config = dict(
    num_attention_heads=3,
    intermediate_size=512,
    norm_place='out',
    rope_theta=10000.0,
    bias='none',
    tie_word_embeddings=False,
    init='normal',
    batch_tokens=32768,
    max_seq_len=512,
)
Each number is 200 + 20 x the weight over its row's rms, rounded and kept within 0 to 999. Layers, rows and columns count from 0. The size before them is the row's rms in percent of the matrix's.

# layer 4 MLP up, 512x192, rms 0.277, rows 16-32, columns 128-191
106,193,215,200,210,180,229,195,196,212,192,205,200,188,194,197,185,194,203,205,186,219,213,152,129,189,200,184,186,205,177,206,192,219,199,200,207,173,241,194,157,186,219,203,228,197,185,228,159,212,193,198,211,189,216,178,174,212,220,181,197,208,162,177,199
097,196,178,180,179,208,163,186,192,192,226,155,177,196,172,218,212,191,200,198,190,234,174,220,229,202,209,196,165,225,202,225,213,211,178,215,206,205,192,224,220,197,186,214,226,225,191,243,166,177,232,190,199,190,181,204,221,195,184,208,183,226,194,220,213
090,237,186,206,220,189,186,174,193,177,216,238,201,224,208,176,220,215,195,183,238,222,159,205,184,213,161,205,189,201,187,202,199,181,173,229,199,166,206,228,191,160,220,174,203,194,205,218,188,195,269,207,198,222,217,207,185,189,228,183,237,202,222,213,210
097,199,259,199,187,185,188,174,216,197,221,203,183,188,187,229,182,205,190,228,195,217,185,202,174,227,182,202,189,199,203,218,217,166,176,149,215,227,174,181,196,230,175,194,225,204,187,183,198,214,179,167,222,224,199,208,198,192,227,203,205,237,191,208,206
102,140,195,202,205,194,208,220,206,206,193,177,209,197,180,181,233,209,206,194,196,213,222,249,141,169,183,189,177,178,207,182,205,193,189,217,233,230,180,222,190,197,175,192,178,181,233,175,213,229,198,174,203,233,186,207,235,194,167,222,205,157,209,209,223
097,183,220,168,178,196,216,182,188,184,184,191,236,205,226,232,216,207,181,226,252,182,178,194,225,218,226,211,207,191,191,209,171,210,233,199,209,165,213,190,182,156,204,192,219,199,215,232,187,202,187,197,175,194,218,223,184,213,204,222,211,206,229,208,206
103,192,189,204,186,211,219,250,223,201,251,190,215,215,204,169,191,218,213,208,194,253,204,141,226,227,207,188,213,206,179,198,198,201,178,200,226,202,203,188,214,225,217,187,177,220,215,203,204,190,183,200,211,221,234,189,204,223,179,165,192,217,170,171,222
103,186,191,203,190,180,223,175,201,180,233,160,154,160,180,216,186,212,226,206,210,192,203,189,198,196,192,205,229,207,195,204,237,199,206,238,209,209,197,215,198,217,187,179,201,214,196,222,206,183,205,216,211,244,190,189,223,205,216,178,177,224,203,192,188
104,151,232,208,176,187,229,189,214,191,189,198,217,195,211,210,201,198,213,216,197,222,213,242,209,165,149,209,194,212,210,191,194,223,193,224,193,221,208,177,167,209,200,188,224,174,201,220,188,212,179,177,215,181,213,199,188,190,203,152,181,190,232,164,185
112,187,201,191,204,191,164,175,210,236,186,194,217,192,193,168,181,183,196,183,205,199,203,168,227,192,216,196,232,210,200,193,202,216,218,197,174,242,220,212,187,189,191,196,208,177,184,181,231,208,218,220,219,193,211,159,174,188,212,156,158,210,177,217,219
098,197,205,183,174,191,201,243,231,212,189,207,225,183,192,222,197,188,218,169,197,243,178,219,190,180,182,203,194,201,211,191,224,185,202,238,181,201,191,200,193,222,208,185,167,220,207,184,188,158,212,188,227,198,190,231,192,234,189,180,215,217,224,224,187
095,184,223,217,175,194,172,187,207,185,207,184,201,154,179,187,210,178,171,200,212,174,212,217,220,210,170,165,183,196,213,175,163,206,189,182,220,192,203,175,196,216,199,183,205,196,176,213,247,223,198,224,203,191,211,185,215,223,189,201,247,232,179,173,183
099,187,185,237,182,225,163,185,218,193,191,195,203,184,205,180,195,217,199,178,181,210,180,210,179,199,189,224,222,228,217,212,228,151,211,182,235,240,179,215,197,197,207,208,222,174,227,215,221,227,212,222,198,191,207,188,180,191,184,202,189,207,205,195,217
099,187,198,193,230,189,200,212,174,190,189,222,225,204,241,216,149,193,170,180,195,189,199,212,225,210,219,195,222,214,183,173,195,170,213,199,227,222,200,208,241,202,195,163,210,142,214,173,205,192,209,183,207,216,201,205,193,231,240,227,200,196,187,207,212
103,200,197,185,210,179,210,211,209,192,206,213,225,202,217,206,189,194,247,205,225,186,157,232,177,200,188,176,169,185,220,200,194,208,207,219,194,187,173,210,173,175,184,164,217,189,168,197,179,206,196,212,198,166,182,187,196,180,205,211,204,192,224,190,206
093,214,165,183,170,194,233,190,201,172,213,172,215,225,212,207,228,177,200,171,202,203,202,205,203,167,202,186,219,209,216,240,209,225,193,192,206,173,185,211,195,179,200,207,195,204,214,185,223,183,193,187,182,206,183,225,199,205,189,202,180,220,196,210,190
098,182,201,158,205,203,216,176,217,190,163,186,187,228,198,227,198,196,153,195,197,195,206,210,189,205,189,190,205,220,222,156,205,242,157,180,212,213,207,208,194,190,179,191,198,175,198,222,216,237,185,181,149,154,198,209,188,190,175,184,179,209,207,190,186
# layer 4 MLP down (transposed), 512x192, rms 0.222, rows 16-32, columns 128-191
099,175,222,226,208,171,221,202,221,155,178,201,170,210,216,189,185,171,211,197,169,191,221,222,232,227,208,189,195,215,194,222,207,179,212,183,198,206,182,195,250,221,230,245,192,195,171,181,182,202,228,219,186,224,216,182,189,232,203,213,229,216,236,180,188
098,200,223,201,190,210,189,188,180,216,187,203,175,181,201,211,228,222,195,171,203,206,203,220,238,187,240,203,221,205,199,172,174,163,178,180,189,171,218,227,210,215,183,222,192,177,206,219,175,207,226,176,182,202,178,236,211,257,200,208,247,152,216,203,157
095,184,190,183,178,232,213,223,187,222,217,197,178,178,197,216,215,227,200,225,204,179,246,158,196,224,196,207,217,191,190,208,206,178,185,192,186,189,208,202,207,219,160,176,192,226,196,200,174,167,204,201,206,206,209,211,211,178,212,190,201,148,191,193,186
100,200,200,213,174,197,202,199,214,209,191,202,186,188,203,186,202,203,185,232,196,217,190,222,194,231,217,209,217,225,209,152,185,185,194,206,184,204,193,191,207,187,242,222,199,215,162,175,251,196,184,188,225,203,235,210,199,212,187,208,238,211,210,231,174
105,180,178,214,216,190,182,197,180,188,205,233,204,177,186,204,205,215,179,234,207,189,201,166,186,220,177,188,189,203,212,209,202,239,208,205,232,188,200,176,208,214,190,170,233,202,216,210,184,209,166,215,242,198,171,183,180,191,209,201,264,198,176,192,195
101,190,186,174,189,208,193,177,199,227,169,212,187,201,239,184,238,219,232,222,206,224,235,223,197,216,171,244,196,210,211,178,196,181,177,190,171,209,205,208,225,202,186,195,204,241,202,203,205,209,192,227,199,217,174,210,169,208,216,184,171,173,219,202,207
105,181,255,224,193,196,191,229,191,226,191,187,227,232,210,167,213,203,217,188,190,226,208,227,225,173,175,204,232,217,231,224,184,214,237,218,166,218,222,243,181,203,178,186,188,200,222,208,194,237,206,215,213,190,231,213,207,209,206,234,196,211,192,184,244
106,216,176,226,240,229,189,196,200,226,185,232,163,164,215,216,209,189,177,163,190,177,199,179,230,215,150,177,184,215,158,234,222,202,235,198,198,186,209,227,181,198,179,243,173,203,207,214,176,194,194,208,226,202,207,193,172,181,216,177,197,180,203,150,180
107,194,182,197,184,195,171,207,206,185,202,221,216,217,215,178,186,230,215,194,211,210,234,185,209,221,200,190,154,191,185,201,223,201,211,197,221,192,190,203,164,194,201,187,202,181,175,211,225,173,203,188,228,209,237,196,162,193,222,205,212,236,189,211,172
109,180,203,209,173,210,179,234,195,186,205,198,218,222,225,229,226,186,231,192,185,198,225,210,216,172,182,240,221,191,194,210,186,216,166,180,203,209,196,172,231,221,197,223,161,187,199,228,206,164,213,182,215,221,204,233,193,193,233,233,236,221,198,197,188
105,205,159,202,176,188,194,228,177,196,197,211,196,210,182,220,210,245,179,195,172,243,214,194,205,183,161,208,215,196,202,204,178,221,181,184,207,242,204,202,205,236,180,203,217,179,208,223,214,204,226,216,182,222,165,215,189,147,210,186,141,191,190,219,204
100,185,206,157,222,178,216,201,166,216,200,191,212,182,209,219,204,247,211,227,238,210,169,191,188,168,178,221,196,227,189,187,216,211,196,207,169,206,203,217,172,193,222,172,217,180,208,189,185,214,182,264,141,228,198,249,189,203,197,208,174,198,212,205,219
093,211,161,189,173,186,201,187,207,188,170,195,168,233,228,203,202,198,210,196,186,152,231,221,217,167,198,177,218,189,197,209,212,239,204,191,195,177,212,208,171,199,195,189,174,229,183,205,209,171,195,217,201,199,247,199,181,189,250,196,202,188,208,212,173
098,208,218,202,219,192,225,193,230,218,163,217,206,229,170,231,208,186,209,183,198,205,237,225,202,221,174,193,195,225,247,234,234,182,216,214,186,204,174,179,198,199,191,214,188,174,183,178,208,221,200,201,185,213,214,201,191,214,220,207,190,219,202,214,235
099,171,187,237,211,226,170,178,188,213,171,210,192,186,176,179,226,189,189,180,214,182,192,165,224,227,198,177,218,225,167,181,218,190,214,217,200,216,184,206,200,170,181,231,176,201,193,209,195,224,195,213,209,209,191,222,205,195,198,195,193,208,188,177,213
100,213,163,180,200,180,209,202,201,210,214,195,204,196,237,172,200,214,207,202,218,178,210,220,222,170,176,195,215,195,190,179,211,179,188,193,187,195,208,181,222,255,178,178,219,208,184,164,201,229,177,228,185,241,173,174,189,213,204,208,195,195,191,206,211
096,199,206,211,196,164,186,195,211,211,168,221,211,192,196,180,196,191,206,217,208,186,204,187,188,236,235,222,201,180,186,198,180,191,233,168,186,192,181,195,208,204,233,248,164,193,222,211,220,237,200,212,203,215,179,206,191,199,186,200,191,230,235,208,196
# layer 4 MLP gate, 512x192, rms 0.269, rows 17-33, columns 128-191
094,162,202,212,207,196,224,188,153,189,170,213,183,198,197,213,174,195,207,197,206,169,209,201,239,197,210,179,207,215,205,255,206,200,193,233,242,171,208,230,212,171,154,182,170,204,214,214,181,207,209,208,184,176,222,174,202,153,181,195,200,195,189,184,212
098,159,210,181,167,216,205,210,195,217,217,200,208,182,180,218,209,196,172,201,167,212,273,205,242,187,208,198,215,195,205,211,145,197,205,191,213,213,195,178,209,218,199,203,201,191,203,217,229,209,156,198,177,176,187,228,199,190,176,174,171,180,223,219,153
100,194,207,182,215,179,217,196,205,176,219,186,210,202,199,208,203,171,210,214,111,182,178,219,167,209,195,205,190,186,195,215,199,209,201,206,206,209,198,197,203,219,171,203,201,193,223,189,170,220,188,196,203,196,202,192,191,198,203,162,193,192,176,173,205
106,191,193,211,235,207,173,184,211,166,194,231,226,168,213,209,204,219,166,170,194,201,174,214,178,218,216,233,210,218,204,195,187,212,179,202,209,183,193,207,219,193,206,173,203,204,195,235,196,214,215,221,204,232,175,202,206,194,209,219,200,179,211,196,231
098,240,215,142,187,225,180,177,218,180,202,204,215,216,211,202,211,220,207,224,194,205,203,228,209,189,214,185,234,174,188,175,202,168,166,197,219,193,205,164,213,207,232,198,242,197,213,209,188,210,188,212,192,216,231,210,211,166,203,194,208,225,207,193,234
097,208,174,205,178,227,192,191,233,181,222,186,192,174,205,235,168,194,201,181,172,205,185,178,211,216,227,188,202,217,203,184,233,189,189,208,224,191,208,194,188,200,210,213,181,182,202,185,175,222,187,154,200,259,192,171,236,189,199,221,228,190,191,238,225
100,220,203,183,202,210,206,199,227,209,207,199,193,223,181,147,214,198,202,190,233,205,208,199,207,223,216,193,178,185,187,214,194,199,202,206,169,170,153,228,201,202,187,235,210,211,182,222,164,192,195,220,227,221,231,174,218,223,175,232,191,190,231,192,209
102,206,208,227,182,179,211,190,171,199,177,169,210,187,224,203,222,226,181,197,183,206,208,189,187,171,198,177,216,212,209,225,229,184,185,201,201,199,212,188,192,203,229,193,234,220,201,222,193,211,181,193,171,205,221,194,207,196,199,211,200,178,226,177,188
107,210,189,201,207,192,205,201,167,220,163,164,200,209,217,206,197,203,199,203,188,199,187,192,188,234,176,214,174,200,205,202,183,203,206,186,181,197,182,202,230,180,182,205,237,149,217,208,208,210,214,198,202,178,193,218,217,222,177,211,197,185,245,184,221
093,191,200,188,198,202,174,175,214,197,204,202,236,173,217,209,172,199,205,206,195,227,221,187,198,203,183,163,193,197,215,201,234,215,184,223,167,196,217,192,184,155,245,194,207,213,194,194,218,232,254,210,250,176,193,215,194,207,172,177,200,207,187,202,181
103,188,223,159,193,208,224,199,174,167,187,234,174,211,245,195,201,209,205,209,185,177,235,178,179,196,222,221,194,227,180,192,180,172,186,203,195,238,200,195,201,191,189,179,226,172,207,181,195,209,228,197,174,198,201,191,213,182,206,163,215,206,204,194,181
099,226,185,232,163,180,191,219,222,226,199,231,184,184,205,177,229,166,217,159,206,180,184,186,165,235,184,228,226,211,192,217,201,191,199,231,183,207,209,194,183,235,206,201,220,214,239,224,164,206,203,193,152,210,180,197,200,201,208,215,172,199,218,150,210
098,221,212,198,169,222,202,212,214,222,185,209,191,226,218,178,213,192,232,179,172,192,228,200,211,240,181,173,226,213,218,201,185,173,199,195,171,207,210,197,195,215,193,194,213,214,192,219,162,213,190,216,179,216,197,210,196,223,185,196,206,226,184,188,199
102,206,181,194,208,191,206,190,184,214,192,185,188,194,162,180,230,190,212,180,200,228,199,192,192,205,169,186,195,191,210,210,217,205,231,209,217,256,179,216,199,208,148,182,216,209,191,205,221,191,183,221,250,145,231,215,228,201,225,216,207,179,189,177,219
088,217,203,199,197,174,197,204,223,212,188,212,201,184,225,197,212,170,200,184,214,164,197,176,188,222,227,193,230,184,184,206,213,174,209,147,207,212,203,211,169,209,224,157,198,212,233,185,191,197,190,200,196,168,210,228,194,159,222,219,169,166,217,205,199
094,209,226,206,181,181,237,198,195,168,154,205,210,188,192,204,197,246,206,189,161,167,204,178,189,204,192,174,206,210,214,222,209,202,174,189,210,210,213,206,244,201,226,204,236,169,263,204,184,186,205,186,199,204,219,212,198,197,196,254,211,180,211,193,200
103,229,223,199,196,247,201,191,207,182,187,188,196,211,172,190,184,168,172,201,207,214,199,217,183,185,217,191,199,171,182,210,199,181,228,177,151,178,189,166,203,198,190,169,202,220,194,226,189,196,214,160,221,210,195,229,204,206,218,176,187,202,200,202,230